Part of a small language model's weights: 24 layers.
Each number is 200 + 20 x the weight over its row's rms, rounded and kept within 0 to 999. Layers, rows and columns count from 0. The size before them is the row's rms in percent of the matrix's.

# layer 5 MLP gate, 320x128, rms 0.122, rows 169-187, columns 0-127
106,229,215,201,193,203,246,203,196,178,209,218,218,195,171,199,215,198,184,196,194,184,228,229,220,212,162,173,211,201,190,198,187,190,179,231,212,199,180,204,186,176,181,173,179,233,203,190,193,214,234,197,189,213,200,183,219,200,197,222,237,169,232,221,178,176,185,169,208,194,212,194,226,167,180,200,200,195,221,253,204,197,172,232,202,185,223,200,162,205,225,170,203,195,219,195,185,214,197,177,200,184,154,221,206,208,160,185,194,192,174,194,215,215,246,239,238,225,212,182,194,219,190,196,195,195,192,213,210
113,233,197,216,189,201,219,204,233,177,195,188,171,205,205,128,201,175,188,189,180,205,189,148,236,220,158,208,191,203,208,221,181,218,199,207,185,222,190,180,188,227,201,184,206,183,168,207,199,174,176,191,208,209,180,223,213,174,216,186,202,197,219,213,217,185,237,172,211,242,202,216,193,182,234,198,230,190,183,206,189,202,207,194,174,237,250,216,203,190,207,190,193,211,175,202,177,202,207,188,204,242,224,206,168,216,196,186,171,173,209,189,221,207,191,214,193,198,210,223,208,208,236,210,189,183,201,182,227
115,211,185,226,181,200,214,192,223,209,170,214,184,209,181,220,195,194,127,177,191,164,229,234,210,170,177,170,198,212,208,163,223,161,215,230,220,226,218,206,191,194,204,192,218,192,204,180,243,213,192,184,247,193,201,167,206,194,184,239,223,222,223,181,161,229,208,206,208,201,203,194,200,211,197,225,224,195,151,178,189,188,174,199,190,186,177,178,193,211,196,228,197,231,191,206,207,182,212,195,205,188,199,170,194,191,218,200,208,180,178,206,207,206,224,193,213,206,229,183,208,209,210,239,201,214,189,216,205
112,240,213,245,203,190,217,220,223,198,200,189,207,170,224,173,218,215,194,186,200,190,185,263,152,154,182,173,154,241,209,206,238,193,190,191,210,193,226,172,202,222,191,200,212,216,170,229,238,211,168,178,219,232,214,207,209,203,193,194,194,222,201,214,179,210,213,200,230,202,251,217,196,206,214,212,196,184,185,175,171,200,200,207,203,202,181,183,184,213,199,177,169,196,209,213,228,185,227,205,212,190,219,207,226,211,163,211,210,198,205,205,223,195,193,208,185,200,181,217,229,203,198,212,201,220,199,211,204
089,204,185,167,181,181,209,166,212,174,225,213,171,206,204,210,205,177,213,195,203,210,197,192,196,251,198,167,189,180,247,207,216,198,186,196,208,179,209,176,207,190,182,180,199,206,168,189,227,178,202,203,160,194,185,206,192,199,203,194,192,202,203,212,196,186,198,155,184,224,197,193,168,157,244,186,182,192,206,224,143,198,244,200,190,199,227,234,158,212,186,194,202,223,209,211,214,221,188,188,198,225,166,206,169,240,200,203,206,225,201,244,178,191,192,228,188,214,170,202,188,216,199,198,191,192,205,195,220
102,168,221,211,217,227,210,217,194,204,187,237,222,188,232,201,244,205,188,216,185,183,236,205,209,195,168,209,164,215,205,198,195,216,191,194,206,180,198,196,195,188,182,206,211,208,214,189,252,216,199,175,214,211,235,165,168,219,177,215,218,172,175,174,218,202,221,199,184,170,220,184,161,221,163,216,171,193,219,188,193,196,157,204,203,204,186,166,225,176,172,216,169,211,213,191,204,210,227,211,165,206,201,220,211,205,191,198,213,194,197,215,215,229,203,177,202,224,214,180,187,184,196,194,173,194,231,151,199
112,174,189,190,197,190,206,181,194,204,159,224,183,192,198,203,191,203,143,173,200,177,185,222,209,149,181,210,200,213,173,187,215,176,224,225,198,205,217,214,196,197,186,227,214,220,192,183,198,225,203,192,228,173,211,193,210,200,214,214,204,222,219,198,182,218,204,183,192,189,213,187,235,205,178,195,211,195,161,170,181,200,175,211,198,211,156,184,213,182,236,184,195,244,158,216,218,229,181,180,213,207,238,196,211,199,183,209,200,172,185,217,186,191,235,179,212,217,209,174,197,212,247,237,188,181,234,184,203
112,170,191,197,188,197,201,204,204,164,200,216,197,168,210,177,213,212,163,213,197,193,194,217,194,181,187,216,199,236,198,187,224,192,222,217,160,223,166,249,189,216,199,211,189,176,197,180,234,169,215,200,234,191,192,205,169,206,228,218,179,205,201,201,207,215,218,170,199,213,175,184,217,182,167,176,222,179,177,215,169,220,228,183,219,226,206,238,210,185,209,219,192,229,162,195,181,195,200,184,209,212,191,206,195,203,199,189,227,204,182,209,249,190,229,241,240,211,194,213,218,228,223,226,202,191,225,180,201
092,196,191,208,179,214,210,200,225,204,195,228,198,223,215,216,212,184,169,225,166,183,189,202,220,159,221,210,163,226,220,205,190,216,199,203,201,196,237,206,216,200,206,170,205,194,246,191,226,190,190,160,211,204,212,210,239,225,178,201,253,179,218,181,198,139,223,223,217,192,189,193,211,184,220,211,205,208,212,216,209,215,202,214,217,185,162,188,194,191,219,221,182,195,196,190,192,207,184,186,212,180,213,207,215,176,200,217,168,186,218,207,206,206,212,176,185,214,276,199,208,215,188,174,194,160,191,201,205
125,196,208,245,191,166,207,191,210,203,190,202,210,206,170,165,222,218,189,153,172,178,218,266,190,178,180,187,187,224,217,213,225,198,186,207,190,186,213,211,206,225,180,198,160,205,182,206,228,200,199,176,218,192,204,213,180,201,239,187,203,210,227,217,201,194,214,182,219,190,207,240,204,198,235,210,213,180,186,191,198,179,195,208,201,253,169,172,199,195,245,202,187,215,156,214,193,189,172,176,207,200,223,228,186,211,157,193,190,183,218,198,217,211,179,209,198,222,194,212,214,208,198,206,195,215,232,218,221
117,215,215,169,214,180,183,208,233,226,205,199,199,161,212,189,238,204,202,201,216,204,227,260,163,182,171,173,181,232,226,213,235,194,188,184,194,183,198,186,199,223,188,193,196,203,192,205,239,214,193,155,207,214,206,222,186,203,220,186,186,207,204,232,196,230,219,205,208,218,221,232,196,218,229,206,201,193,200,189,184,189,184,223,206,224,180,184,228,187,172,171,174,201,185,194,215,212,191,202,199,210,235,189,245,216,162,226,197,193,180,220,190,201,223,228,163,217,187,207,215,189,242,196,188,190,213,192,179
106,214,212,195,223,201,203,222,196,181,194,212,220,211,194,209,198,234,146,199,206,184,189,188,245,154,197,172,204,205,214,197,211,177,193,168,181,189,164,180,169,203,177,235,221,186,204,181,209,224,191,200,220,237,235,201,243,172,199,163,191,184,193,178,185,173,174,192,223,207,212,169,228,189,199,187,222,220,219,224,185,195,185,233,183,192,182,174,212,158,255,192,161,187,211,189,213,231,190,210,173,211,210,212,220,220,214,203,194,215,210,221,192,203,181,210,201,214,207,195,211,215,201,213,224,209,210,208,194
095,178,207,177,200,219,188,183,197,222,193,193,209,203,185,171,218,225,195,201,200,194,193,237,191,171,234,182,165,230,210,198,215,241,195,186,233,188,224,178,163,193,225,198,165,228,226,200,200,200,149,201,188,210,209,160,168,184,224,178,188,228,200,173,194,151,196,253,192,217,232,184,214,186,170,202,172,212,199,203,173,188,192,192,184,177,162,222,198,200,196,204,195,159,215,155,190,193,210,168,211,195,192,199,214,203,194,201,201,190,200,207,206,195,206,192,173,178,223,213,190,231,205,214,191,195,194,188,220
115,204,191,203,196,207,163,196,196,188,186,224,202,222,170,171,233,235,182,200,180,179,205,187,204,161,193,163,194,185,213,246,199,185,198,204,209,211,199,185,201,212,225,195,187,242,165,197,193,189,193,204,203,179,202,196,188,185,200,201,211,215,207,187,166,229,210,209,187,231,255,192,213,215,206,166,206,179,218,186,196,195,181,211,192,176,194,183,231,193,193,226,164,210,198,223,212,206,229,206,168,239,205,204,176,261,198,197,231,189,189,194,205,220,200,234,192,233,213,152,187,235,183,214,198,189,217,190,190
107,245,207,198,185,233,208,181,230,171,185,196,215,211,197,220,230,198,208,195,184,205,190,212,183,183,208,186,208,222,210,214,172,220,189,202,233,152,251,177,198,208,224,186,191,204,222,179,212,231,187,170,179,236,202,163,187,195,219,222,207,182,238,165,191,182,222,217,179,218,214,226,197,181,193,234,209,181,153,191,200,189,215,211,209,192,175,177,205,209,196,187,178,203,184,199,176,171,198,172,229,189,231,221,219,193,184,197,182,187,220,231,185,232,211,186,207,244,206,214,178,203,209,193,180,180,191,212,205
095,182,190,210,211,167,185,201,209,194,185,209,170,208,189,210,193,182,181,144,186,177,208,214,200,212,194,195,228,173,232,198,215,200,158,169,180,217,212,213,161,204,204,200,218,197,207,210,203,173,211,215,236,200,242,192,205,196,195,210,198,176,199,180,218,218,236,185,197,186,201,200,180,178,196,251,200,196,213,198,215,194,161,218,221,201,194,177,161,176,209,239,190,200,224,210,212,167,186,184,165,176,184,187,174,208,202,198,198,159,202,198,213,218,206,192,233,174,184,165,159,235,191,203,193,207,166,177,198
076,175,173,188,239,185,195,228,230,192,223,207,181,195,221,182,220,204,214,204,209,211,208,211,232,231,168,228,205,217,187,204,180,199,214,165,235,205,218,196,200,184,181,213,195,239,202,215,189,178,232,210,166,214,188,169,184,200,245,181,198,185,190,228,193,191,201,200,206,237,210,187,195,190,208,197,186,159,182,216,203,190,182,204,210,216,242,230,206,190,159,208,184,207,210,199,201,171,217,241,160,218,247,230,202,225,180,204,189,218,210,186,196,225,220,184,219,182,165,205,225,181,220,216,212,190,197,185,198
090,208,196,219,210,205,196,197,210,161,201,222,190,206,182,164,197,222,173,212,190,200,188,167,219,180,188,193,197,229,209,192,203,225,203,225,207,179,201,237,164,240,202,241,191,202,163,170,185,169,185,187,206,219,204,224,192,198,204,215,201,245,211,198,247,190,184,188,229,198,198,210,195,221,193,208,260,209,172,236,199,214,233,208,201,203,155,217,233,191,209,229,181,201,177,211,212,215,191,176,217,183,228,216,186,210,175,202,221,196,203,216,226,213,210,214,200,184,194,214,197,232,181,240,210,171,209,188,193
103,215,205,184,198,195,197,207,248,164,207,198,200,195,211,161,221,217,210,188,212,198,179,214,185,204,232,185,197,189,236,217,158,197,178,176,182,192,256,170,190,238,215,208,151,201,228,199,216,211,172,211,191,207,228,171,183,188,214,224,194,235,218,184,197,197,205,199,152,211,221,215,165,193,182,231,211,177,188,197,197,204,232,179,205,207,165,195,207,220,183,194,189,181,229,209,192,189,184,176,216,214,228,200,222,190,221,218,183,196,224,215,184,198,217,242,224,235,179,223,202,214,204,202,181,210,201,203,197
# layer 5 MLP up, 320x128, rms 0.106, rows 169-186, columns 0-127
102,188,214,205,225,187,196,207,205,194,207,181,193,165,201,224,178,187,158,174,195,217,191,205,180,161,199,189,213,198,183,172,202,214,217,201,207,204,214,209,183,203,190,203,208,223,146,207,194,155,168,218,168,189,179,215,220,196,226,209,205,207,203,159,202,221,226,192,236,178,208,208,190,186,219,161,192,248,194,185,187,194,245,158,184,177,184,208,173,215,215,190,220,221,198,212,214,228,219,173,210,173,228,219,210,233,204,181,204,208,184,206,208,180,223,193,199,179,192,193,196,223,237,203,178,195,151,206,202
103,195,197,172,194,202,191,213,220,201,222,181,195,187,179,201,187,198,255,198,187,216,214,219,203,195,236,174,188,213,204,224,211,172,235,170,177,200,222,183,157,165,189,200,226,198,172,213,170,195,202,195,190,208,170,189,224,195,203,195,186,218,204,201,195,213,207,197,175,212,218,232,187,201,195,198,208,233,175,167,193,195,204,190,187,234,188,216,223,184,204,195,237,205,213,228,228,187,144,186,196,214,256,182,187,221,215,176,205,202,205,206,219,185,198,220,193,216,208,215,195,225,222,219,257,242,218,212,209
110,204,169,228,200,207,178,182,189,216,182,213,206,214,209,208,191,198,196,210,215,191,189,184,199,236,205,191,204,188,176,201,187,174,212,182,198,220,184,217,197,202,213,211,201,176,192,207,154,191,254,200,214,180,206,186,209,192,202,208,141,159,212,152,208,232,218,216,177,179,190,181,232,184,165,204,170,199,140,174,199,208,216,208,194,217,190,222,230,179,217,178,218,208,222,236,224,204,215,219,222,233,199,191,216,193,190,212,184,170,220,192,214,183,218,179,207,186,185,192,177,231,184,233,220,200,214,221,183
110,205,180,189,204,233,172,184,213,200,201,193,171,209,209,186,207,167,176,205,225,204,231,180,260,190,212,220,210,170,188,199,184,236,231,210,220,188,187,220,192,191,248,198,204,188,229,158,159,204,218,173,188,201,175,195,191,193,195,201,174,173,218,196,216,174,207,227,167,177,176,185,202,168,153,213,182,190,203,191,208,197,215,192,187,172,213,221,220,239,166,221,192,191,206,234,194,197,160,190,198,210,213,190,210,195,208,204,204,217,184,181,182,207,210,192,210,174,219,236,210,201,205,182,188,180,201,161,209
095,155,212,194,195,182,174,205,181,221,219,239,211,168,184,201,205,199,220,213,183,205,198,197,205,176,183,205,173,206,215,184,194,207,207,211,225,194,219,199,194,182,201,185,175,185,212,211,187,189,221,162,171,218,189,201,173,209,190,182,216,144,196,181,201,195,189,197,148,210,215,227,161,197,184,180,194,176,213,243,217,183,214,202,203,198,160,246,209,215,184,222,194,227,165,203,208,242,191,179,174,217,177,169,189,221,174,179,190,191,168,210,188,194,186,209,226,199,221,183,192,196,199,175,160,198,225,186,213
110,226,196,190,212,222,196,206,236,234,183,218,195,190,191,211,211,200,247,227,212,191,175,168,176,215,195,176,232,188,207,253,178,189,224,221,183,186,213,223,194,173,205,178,219,181,204,214,197,217,214,206,206,221,204,176,223,198,197,211,225,210,196,213,220,198,200,179,177,205,171,163,209,185,199,229,206,178,206,213,210,206,184,154,214,205,191,242,216,237,252,209,189,153,212,179,180,173,203,207,225,168,185,185,189,202,228,209,179,197,185,199,197,185,232,234,173,216,219,232,182,197,203,194,196,207,200,200,216
102,167,233,198,183,185,195,202,176,198,186,207,209,197,202,213,179,216,184,151,205,198,195,203,243,200,198,202,206,226,185,190,205,190,229,224,189,206,188,199,188,183,223,199,202,164,184,180,194,223,183,203,235,174,245,199,211,190,176,244,204,204,210,194,182,186,207,205,184,154,182,186,221,236,137,208,204,217,188,169,221,183,177,219,216,186,178,174,218,186,211,192,211,236,159,207,226,217,212,189,204,174,239,188,233,164,198,196,213,187,203,214,183,208,220,187,209,208,206,188,183,209,239,203,200,199,220,197,176
107,153,194,190,201,191,192,202,184,201,219,200,218,170,238,188,216,211,186,186,203,203,219,208,192,206,212,212,199,214,176,198,226,214,198,232,171,219,166,219,198,203,211,206,187,163,195,170,228,182,236,230,211,182,202,199,170,184,196,234,181,196,184,189,237,195,215,172,226,179,167,140,214,177,170,169,214,152,177,182,212,209,233,193,216,184,196,190,182,224,183,224,215,234,182,190,203,181,212,224,215,185,189,213,223,181,216,210,213,211,199,195,225,211,208,220,241,211,200,214,231,188,219,199,210,184,212,190,188
097,244,234,225,212,177,191,195,211,221,195,209,216,221,192,204,199,231,219,171,218,186,203,221,179,206,200,209,246,214,224,247,208,181,213,211,217,199,197,181,214,185,200,151,179,191,203,205,199,213,177,205,201,193,182,215,203,217,182,214,206,165,220,215,171,213,189,175,238,167,190,229,201,232,205,248,179,182,176,187,202,190,225,236,203,244,185,186,214,194,207,219,191,248,207,211,201,209,211,194,168,198,225,206,197,185,218,180,225,207,195,195,177,221,187,170,236,202,199,158,200,203,167,198,191,213,192,207,201
127,176,185,213,221,177,186,214,203,202,197,187,221,193,215,212,162,227,226,183,211,212,155,243,169,179,169,220,215,187,169,192,199,161,163,237,210,229,239,211,243,186,178,212,214,194,193,187,189,215,236,211,216,189,196,200,233,201,186,200,205,189,175,196,203,200,178,192,221,167,202,214,181,235,215,209,205,213,190,179,223,209,184,211,205,212,204,203,181,182,198,214,211,225,178,208,219,187,201,233,197,201,216,235,212,198,191,221,225,225,240,201,206,216,212,165,189,200,204,185,174,211,184,228,150,199,193,197,169
112,183,230,158,238,189,185,234,197,206,199,216,214,185,199,171,215,186,209,217,205,210,181,181,149,175,172,183,233,193,220,219,238,188,189,188,163,204,172,180,199,194,187,191,191,181,167,219,219,201,202,188,210,197,198,220,227,194,192,180,181,209,184,199,189,241,215,172,181,201,233,181,200,234,240,179,181,195,226,173,215,207,166,199,219,212,188,178,208,173,211,190,186,216,180,187,210,210,198,222,208,203,197,178,209,195,195,209,173,194,209,234,176,200,206,218,184,249,201,155,172,216,228,208,188,194,211,207,172
094,229,201,196,199,217,190,168,186,178,226,196,227,198,176,206,219,177,204,202,178,207,224,238,179,195,178,164,216,216,222,234,174,208,192,194,251,182,199,182,168,195,186,198,190,213,200,203,189,198,189,201,113,200,190,201,195,195,210,187,205,213,197,224,213,190,162,158,202,207,175,194,190,189,241,159,174,195,218,232,215,178,207,174,192,181,200,180,205,209,211,174,186,187,179,186,174,191,225,194,200,178,192,195,181,234,221,187,191,202,178,199,222,192,189,201,193,218,185,226,199,203,244,193,202,182,192,223,218
102,213,172,204,214,207,161,179,183,200,196,212,166,220,209,222,201,231,225,220,191,211,176,206,242,206,211,168,205,210,216,210,193,219,262,188,235,188,211,205,190,198,216,195,225,184,180,208,174,184,204,177,211,205,179,196,189,209,190,169,186,219,178,200,191,228,183,231,172,219,182,194,167,230,202,214,200,198,225,205,220,196,188,193,191,215,217,228,211,236,171,202,210,211,209,181,238,224,247,214,177,225,185,209,194,212,197,213,238,220,198,228,216,204,186,186,175,175,199,241,235,195,185,212,188,220,230,191,191
103,191,172,192,215,196,201,174,199,204,202,205,212,208,186,190,217,197,193,230,189,189,192,180,193,208,244,174,190,191,214,205,218,175,220,195,197,260,178,166,213,176,237,199,188,235,209,194,200,210,206,227,182,211,196,193,155,191,195,217,219,230,218,155,186,180,185,204,189,208,236,154,206,200,193,186,209,176,214,211,197,203,183,205,190,193,165,214,201,240,209,217,212,202,233,230,242,174,229,203,198,228,199,208,198,197,235,194,227,227,178,196,193,207,196,215,181,233,200,162,173,198,171,194,167,217,187,205,176
105,213,219,182,175,211,225,197,203,156,209,207,205,221,206,197,167,147,196,231,192,207,180,169,183,162,212,209,244,190,203,182,164,221,221,201,178,196,191,201,216,201,212,228,216,215,204,170,173,208,200,192,202,212,192,215,174,196,200,211,191,210,219,174,181,172,218,236,177,209,194,242,213,159,224,200,194,174,187,198,184,202,219,231,187,201,241,222,200,190,224,183,192,216,176,218,205,203,229,177,222,196,222,188,217,178,214,209,211,204,202,215,174,223,186,174,230,235,216,225,210,221,215,201,182,158,182,206,219
101,228,252,234,190,196,190,207,217,215,191,203,190,194,181,204,201,219,205,175,206,178,211,242,211,205,195,228,205,213,172,206,207,211,219,184,214,195,198,174,193,193,196,158,180,190,189,216,196,220,190,223,209,207,264,241,192,188,208,169,251,195,219,213,206,200,203,221,201,191,201,175,186,188,222,207,180,215,183,163,182,193,202,214,198,200,192,199,198,235,266,196,211,179,206,210,207,197,225,198,188,174,183,214,164,185,203,195,238,214,205,204,225,209,215,181,233,216,185,219,169,168,203,182,166,207,180,213,217
081,194,260,184,203,207,208,201,226,224,196,207,209,224,149,157,196,172,185,193,218,199,208,187,230,218,197,190,204,165,174,167,220,209,212,174,188,182,177,187,168,185,193,197,202,184,193,190,212,198,174,196,187,225,207,214,227,191,198,162,184,223,172,214,185,196,186,221,208,188,212,197,223,227,224,218,173,194,228,201,142,210,204,218,220,207,190,191,165,207,211,188,189,211,238,197,227,200,200,230,186,200,215,223,178,196,184,210,163,179,193,174,197,187,202,234,208,178,231,232,195,174,198,221,221,203,178,197,214
093,184,209,200,212,194,176,176,188,187,225,192,214,248,171,185,191,225,215,182,179,215,200,207,216,203,231,200,190,225,209,185,188,219,185,206,199,209,209,231,193,224,200,186,168,196,151,194,188,191,169,212,207,228,232,222,196,200,225,204,214,233,210,214,222,197,201,208,219,170,171,222,207,245,190,232,226,248,206,241,200,189,188,202,192,217,176,221,237,238,214,235,184,185,198,220,189,208,241,179,239,183,207,226,196,189,184,190,214,211,217,201,216,228,213,215,182,203,188,184,171,194,204,225,183,188,204,203,170
# layer 5 MLP down (transposed), 320x128, rms 0.104, rows 169-186, columns 0-127
102,212,196,229,203,189,205,180,216,229,189,218,196,222,181,176,216,206,186,190,200,178,207,185,173,237,189,230,171,157,207,177,153,185,202,212,216,208,198,186,191,191,206,214,178,187,210,200,209,184,198,207,154,208,198,184,203,218,177,165,194,184,229,217,181,171,194,204,193,241,205,181,207,208,212,205,191,201,209,196,186,166,169,215,220,207,195,183,178,192,225,221,207,254,206,186,205,175,220,227,244,174,184,200,242,208,176,178,211,154,205,234,203,205,201,244,213,178,216,205,169,219,204,196,199,225,213,192,185
106,221,211,213,198,261,210,177,199,183,181,226,187,217,178,182,236,189,184,206,156,203,174,214,218,163,226,260,213,186,160,211,222,226,171,221,198,185,204,182,204,190,213,200,205,196,183,218,222,230,186,182,222,212,206,220,203,205,209,183,203,220,176,175,210,229,188,209,179,183,187,179,174,169,172,198,183,213,200,201,190,242,176,208,227,192,169,184,192,204,198,213,211,187,195,215,208,224,173,240,187,208,216,203,198,206,203,221,145,203,201,217,200,200,190,186,181,211,200,163,191,188,189,194,189,206,213,165,202
108,195,200,190,223,185,209,208,213,232,240,189,187,200,203,192,250,204,154,229,160,208,216,202,190,205,194,206,232,212,202,186,186,182,210,198,194,203,166,233,206,210,210,201,187,210,179,221,195,197,206,194,170,233,208,233,221,165,199,164,178,181,200,218,230,227,170,190,169,207,206,178,218,219,176,204,208,165,187,157,199,209,261,196,215,232,196,183,225,197,192,234,215,198,220,189,187,211,232,179,178,231,220,202,192,209,169,186,193,211,184,185,246,189,197,193,218,192,204,213,180,207,207,211,221,206,206,216,206
103,166,197,199,194,177,177,180,198,195,188,198,183,186,218,177,190,172,209,232,207,184,223,181,230,220,156,235,165,197,203,190,188,224,221,202,195,174,203,201,186,185,229,166,185,171,186,176,200,244,187,219,181,213,207,189,205,229,173,196,190,176,204,210,189,211,186,211,156,197,197,179,201,232,202,214,190,152,202,173,180,178,183,186,201,168,215,181,211,190,187,171,171,203,182,210,240,233,180,222,192,203,194,189,177,228,188,206,220,198,166,196,230,206,204,192,195,204,190,224,200,232,240,207,179,164,208,182,187
093,211,210,203,198,192,183,201,201,216,210,180,233,206,207,212,190,209,158,202,211,174,208,224,176,224,191,199,254,203,221,208,161,185,213,182,206,215,168,168,223,192,191,240,212,168,240,192,194,207,202,200,169,183,214,170,210,205,189,215,201,208,210,188,219,207,197,198,204,201,196,211,150,184,217,232,210,214,180,210,156,166,201,187,210,224,219,233,206,192,203,209,194,188,155,203,161,195,197,214,184,204,192,209,172,208,209,252,178,190,222,175,183,215,195,224,221,204,165,177,231,190,192,202,219,220,163,182,210
110,225,192,217,219,219,204,194,211,198,174,208,184,167,189,232,221,191,235,171,186,177,199,184,221,227,189,187,236,218,233,191,160,226,208,229,150,197,192,191,206,214,191,189,238,217,177,203,168,232,178,177,201,178,193,207,192,221,217,211,233,186,233,189,188,259,209,160,197,203,187,202,217,233,189,193,220,194,199,208,190,176,200,157,202,194,182,216,170,199,212,217,215,173,209,184,176,208,209,190,222,190,186,177,193,235,205,218,171,194,173,191,198,211,194,188,227,222,216,196,186,214,210,188,202,209,214,201,236
100,177,186,196,209,173,202,202,199,238,244,185,189,215,206,182,188,196,191,218,173,229,224,201,192,212,209,204,220,184,203,182,210,199,225,188,192,219,181,195,185,212,206,172,187,202,193,207,170,217,212,232,162,202,207,215,197,196,186,181,203,183,174,196,204,214,148,197,194,239,209,179,208,193,204,190,196,178,220,200,223,280,221,227,222,223,198,233,178,246,149,212,223,243,209,202,182,200,220,200,203,197,234,202,219,177,179,195,214,206,217,206,231,194,199,225,224,201,218,205,218,199,201,191,219,203,179,221,217
108,228,172,204,215,185,201,209,211,200,208,158,200,192,236,185,216,179,207,199,190,239,208,196,187,215,198,186,233,182,207,200,195,206,255,223,205,222,173,161,185,189,195,195,205,186,175,210,192,192,228,195,211,227,240,201,189,193,217,196,199,197,190,226,226,215,178,170,218,199,194,170,221,212,156,207,213,165,200,163,214,232,206,186,218,191,213,219,194,240,187,209,180,169,203,225,188,201,230,205,204,185,216,194,224,160,212,206,221,223,216,174,255,185,202,207,161,217,182,218,218,213,208,202,186,191,211,230,182
093,226,186,192,216,227,221,185,224,182,192,181,173,220,227,202,185,210,212,215,186,208,225,260,173,201,176,196,213,234,196,175,201,206,219,165,188,176,182,225,198,184,175,183,207,198,190,196,227,172,189,250,222,211,169,231,200,188,245,167,188,222,177,209,204,208,202,218,196,216,214,209,202,192,199,208,212,202,224,182,161,236,207,189,198,179,198,216,179,229,167,220,187,172,194,194,185,202,211,180,180,194,230,202,229,208,216,205,216,176,216,181,190,228,216,180,191,224,172,196,236,189,168,199,206,217,225,179,194
122,194,208,194,203,210,219,176,198,210,183,198,231,226,177,183,156,200,206,217,193,181,175,208,230,196,200,207,244,208,205,181,213,180,180,182,183,235,221,185,209,195,151,158,228,194,201,238,170,185,201,164,191,188,166,210,190,183,192,187,193,196,227,195,210,198,224,204,241,210,199,211,229,202,183,221,184,228,216,201,213,143,180,216,197,244,204,228,166,212,213,182,209,177,212,197,206,191,197,198,199,187,226,207,203,200,222,212,202,240,258,193,194,213,215,183,183,183,173,210,188,194,204,189,220,214,180,198,214
108,201,207,190,184,212,234,208,208,211,235,170,216,195,187,216,181,227,196,176,221,234,214,202,163,217,215,198,253,186,212,200,205,231,190,211,192,233,176,205,187,217,183,234,228,214,215,198,222,163,219,172,202,207,219,195,187,211,232,184,186,194,173,228,213,168,221,224,223,197,193,195,181,175,219,189,178,239,200,210,230,198,217,204,173,214,190,233,193,198,203,234,232,188,204,222,156,172,205,160,202,180,207,203,204,189,244,174,187,195,210,171,180,199,204,199,203,213,206,215,213,193,175,191,203,182,180,216,230
096,235,175,214,222,183,237,197,168,203,215,165,217,215,176,200,209,205,208,220,207,219,187,209,151,186,182,224,216,182,190,205,221,195,218,208,168,195,190,210,208,201,228,215,192,214,187,221,210,206,203,203,190,217,191,191,240,184,189,195,224,186,180,188,222,196,181,171,203,213,197,201,208,195,190,183,170,200,198,198,209,266,196,188,192,202,186,192,205,203,213,224,223,208,212,208,174,196,216,168,256,192,179,251,181,164,215,184,160,229,213,200,188,177,228,200,199,155,196,187,222,212,203,206,197,150,194,192,211
105,174,209,189,173,172,183,203,220,197,219,186,186,168,175,209,191,192,221,214,185,209,181,221,206,232,191,206,222,186,232,223,178,205,239,207,208,230,199,156,232,191,203,189,193,192,167,218,226,203,183,219,218,180,191,241,196,179,196,169,204,219,202,248,205,190,209,202,191,191,190,208,202,235,197,215,190,170,203,173,191,213,194,213,193,221,205,224,183,230,170,193,194,212,190,188,224,225,193,273,204,183,187,208,195,195,210,225,215,198,219,181,181,201,194,205,178,200,142,199,239,212,173,186,182,223,201,207,185
103,213,181,173,200,193,167,187,191,212,160,207,206,202,227,220,191,206,227,211,189,196,204,178,175,160,206,212,212,218,173,232,191,239,176,180,205,185,186,187,198,193,208,193,214,213,193,167,235,216,179,217,193,230,174,196,168,196,193,213,166,188,208,187,211,217,208,215,210,176,182,172,190,209,191,203,191,187,216,162,239,249,239,216,204,183,202,191,184,175,200,211,168,220,179,185,216,173,201,227,183,222,173,163,194,174,206,189,201,213,189,198,181,215,190,186,194,154,185,210,195,170,209,187,171,206,166,176,167
104,170,247,187,198,180,205,228,216,181,217,176,196,198,198,173,214,234,215,171,206,256,199,195,187,204,167,193,189,230,213,206,179,221,194,200,215,219,172,169,212,214,204,188,173,190,181,199,191,191,191,210,200,213,216,193,223,223,196,177,200,191,165,198,229,190,196,190,203,204,161,214,205,207,191,185,217,217,245,180,181,261,197,190,171,224,239,216,218,169,204,197,219,173,186,205,219,215,198,223,175,235,184,170,191,188,200,187,184,221,233,196,227,185,212,195,182,216,224,165,199,199,197,183,223,179,193,211,187
102,212,221,192,220,208,191,211,220,208,216,198,177,170,198,194,212,223,192,241,174,202,197,216,222,217,180,210,185,196,171,189,204,198,200,176,210,206,214,191,203,204,217,194,220,206,191,229,195,226,193,234,161,187,194,230,220,182,168,189,195,168,179,196,178,180,216,212,228,197,239,200,172,185,203,222,193,201,185,188,231,157,223,227,185,168,201,205,219,220,159,184,203,228,189,204,215,219,201,192,171,220,169,224,187,217,170,239,245,201,179,220,166,257,194,187,182,194,209,203,183,208,209,201,204,209,200,157,203
080,192,206,210,231,193,175,209,218,163,194,204,204,189,161,196,226,200,177,181,212,214,168,194,197,197,222,235,197,198,173,228,203,172,157,235,179,230,195,154,192,146,226,204,213,209,178,229,203,188,184,201,182,192,198,243,204,213,196,186,191,206,198,230,211,199,193,174,206,197,199,199,217,178,171,193,213,226,227,194,207,222,176,194,175,206,216,167,202,224,178,210,206,192,202,198,179,177,161,217,186,215,213,227,242,182,215,223,185,207,212,209,229,193,185,223,235,199,198,210,187,198,222,191,212,207,237,240,191
094,191,199,177,195,188,189,189,192,222,191,175,249,235,190,202,211,195,193,203,193,222,176,231,180,177,212,216,196,174,237,198,222,193,185,186,234,204,202,183,204,184,161,174,171,178,190,194,211,231,221,224,198,208,208,171,203,258,194,222,175,177,197,230,184,225,184,231,193,182,202,191,201,190,192,218,174,203,248,189,228,210,173,198,211,225,206,221,215,191,231,179,232,180,183,222,190,170,216,186,180,212,185,211,190,188,187,208,199,219,233,185,210,179,222,188,217,147,201,180,209,216,181,183,190,205,176,185,194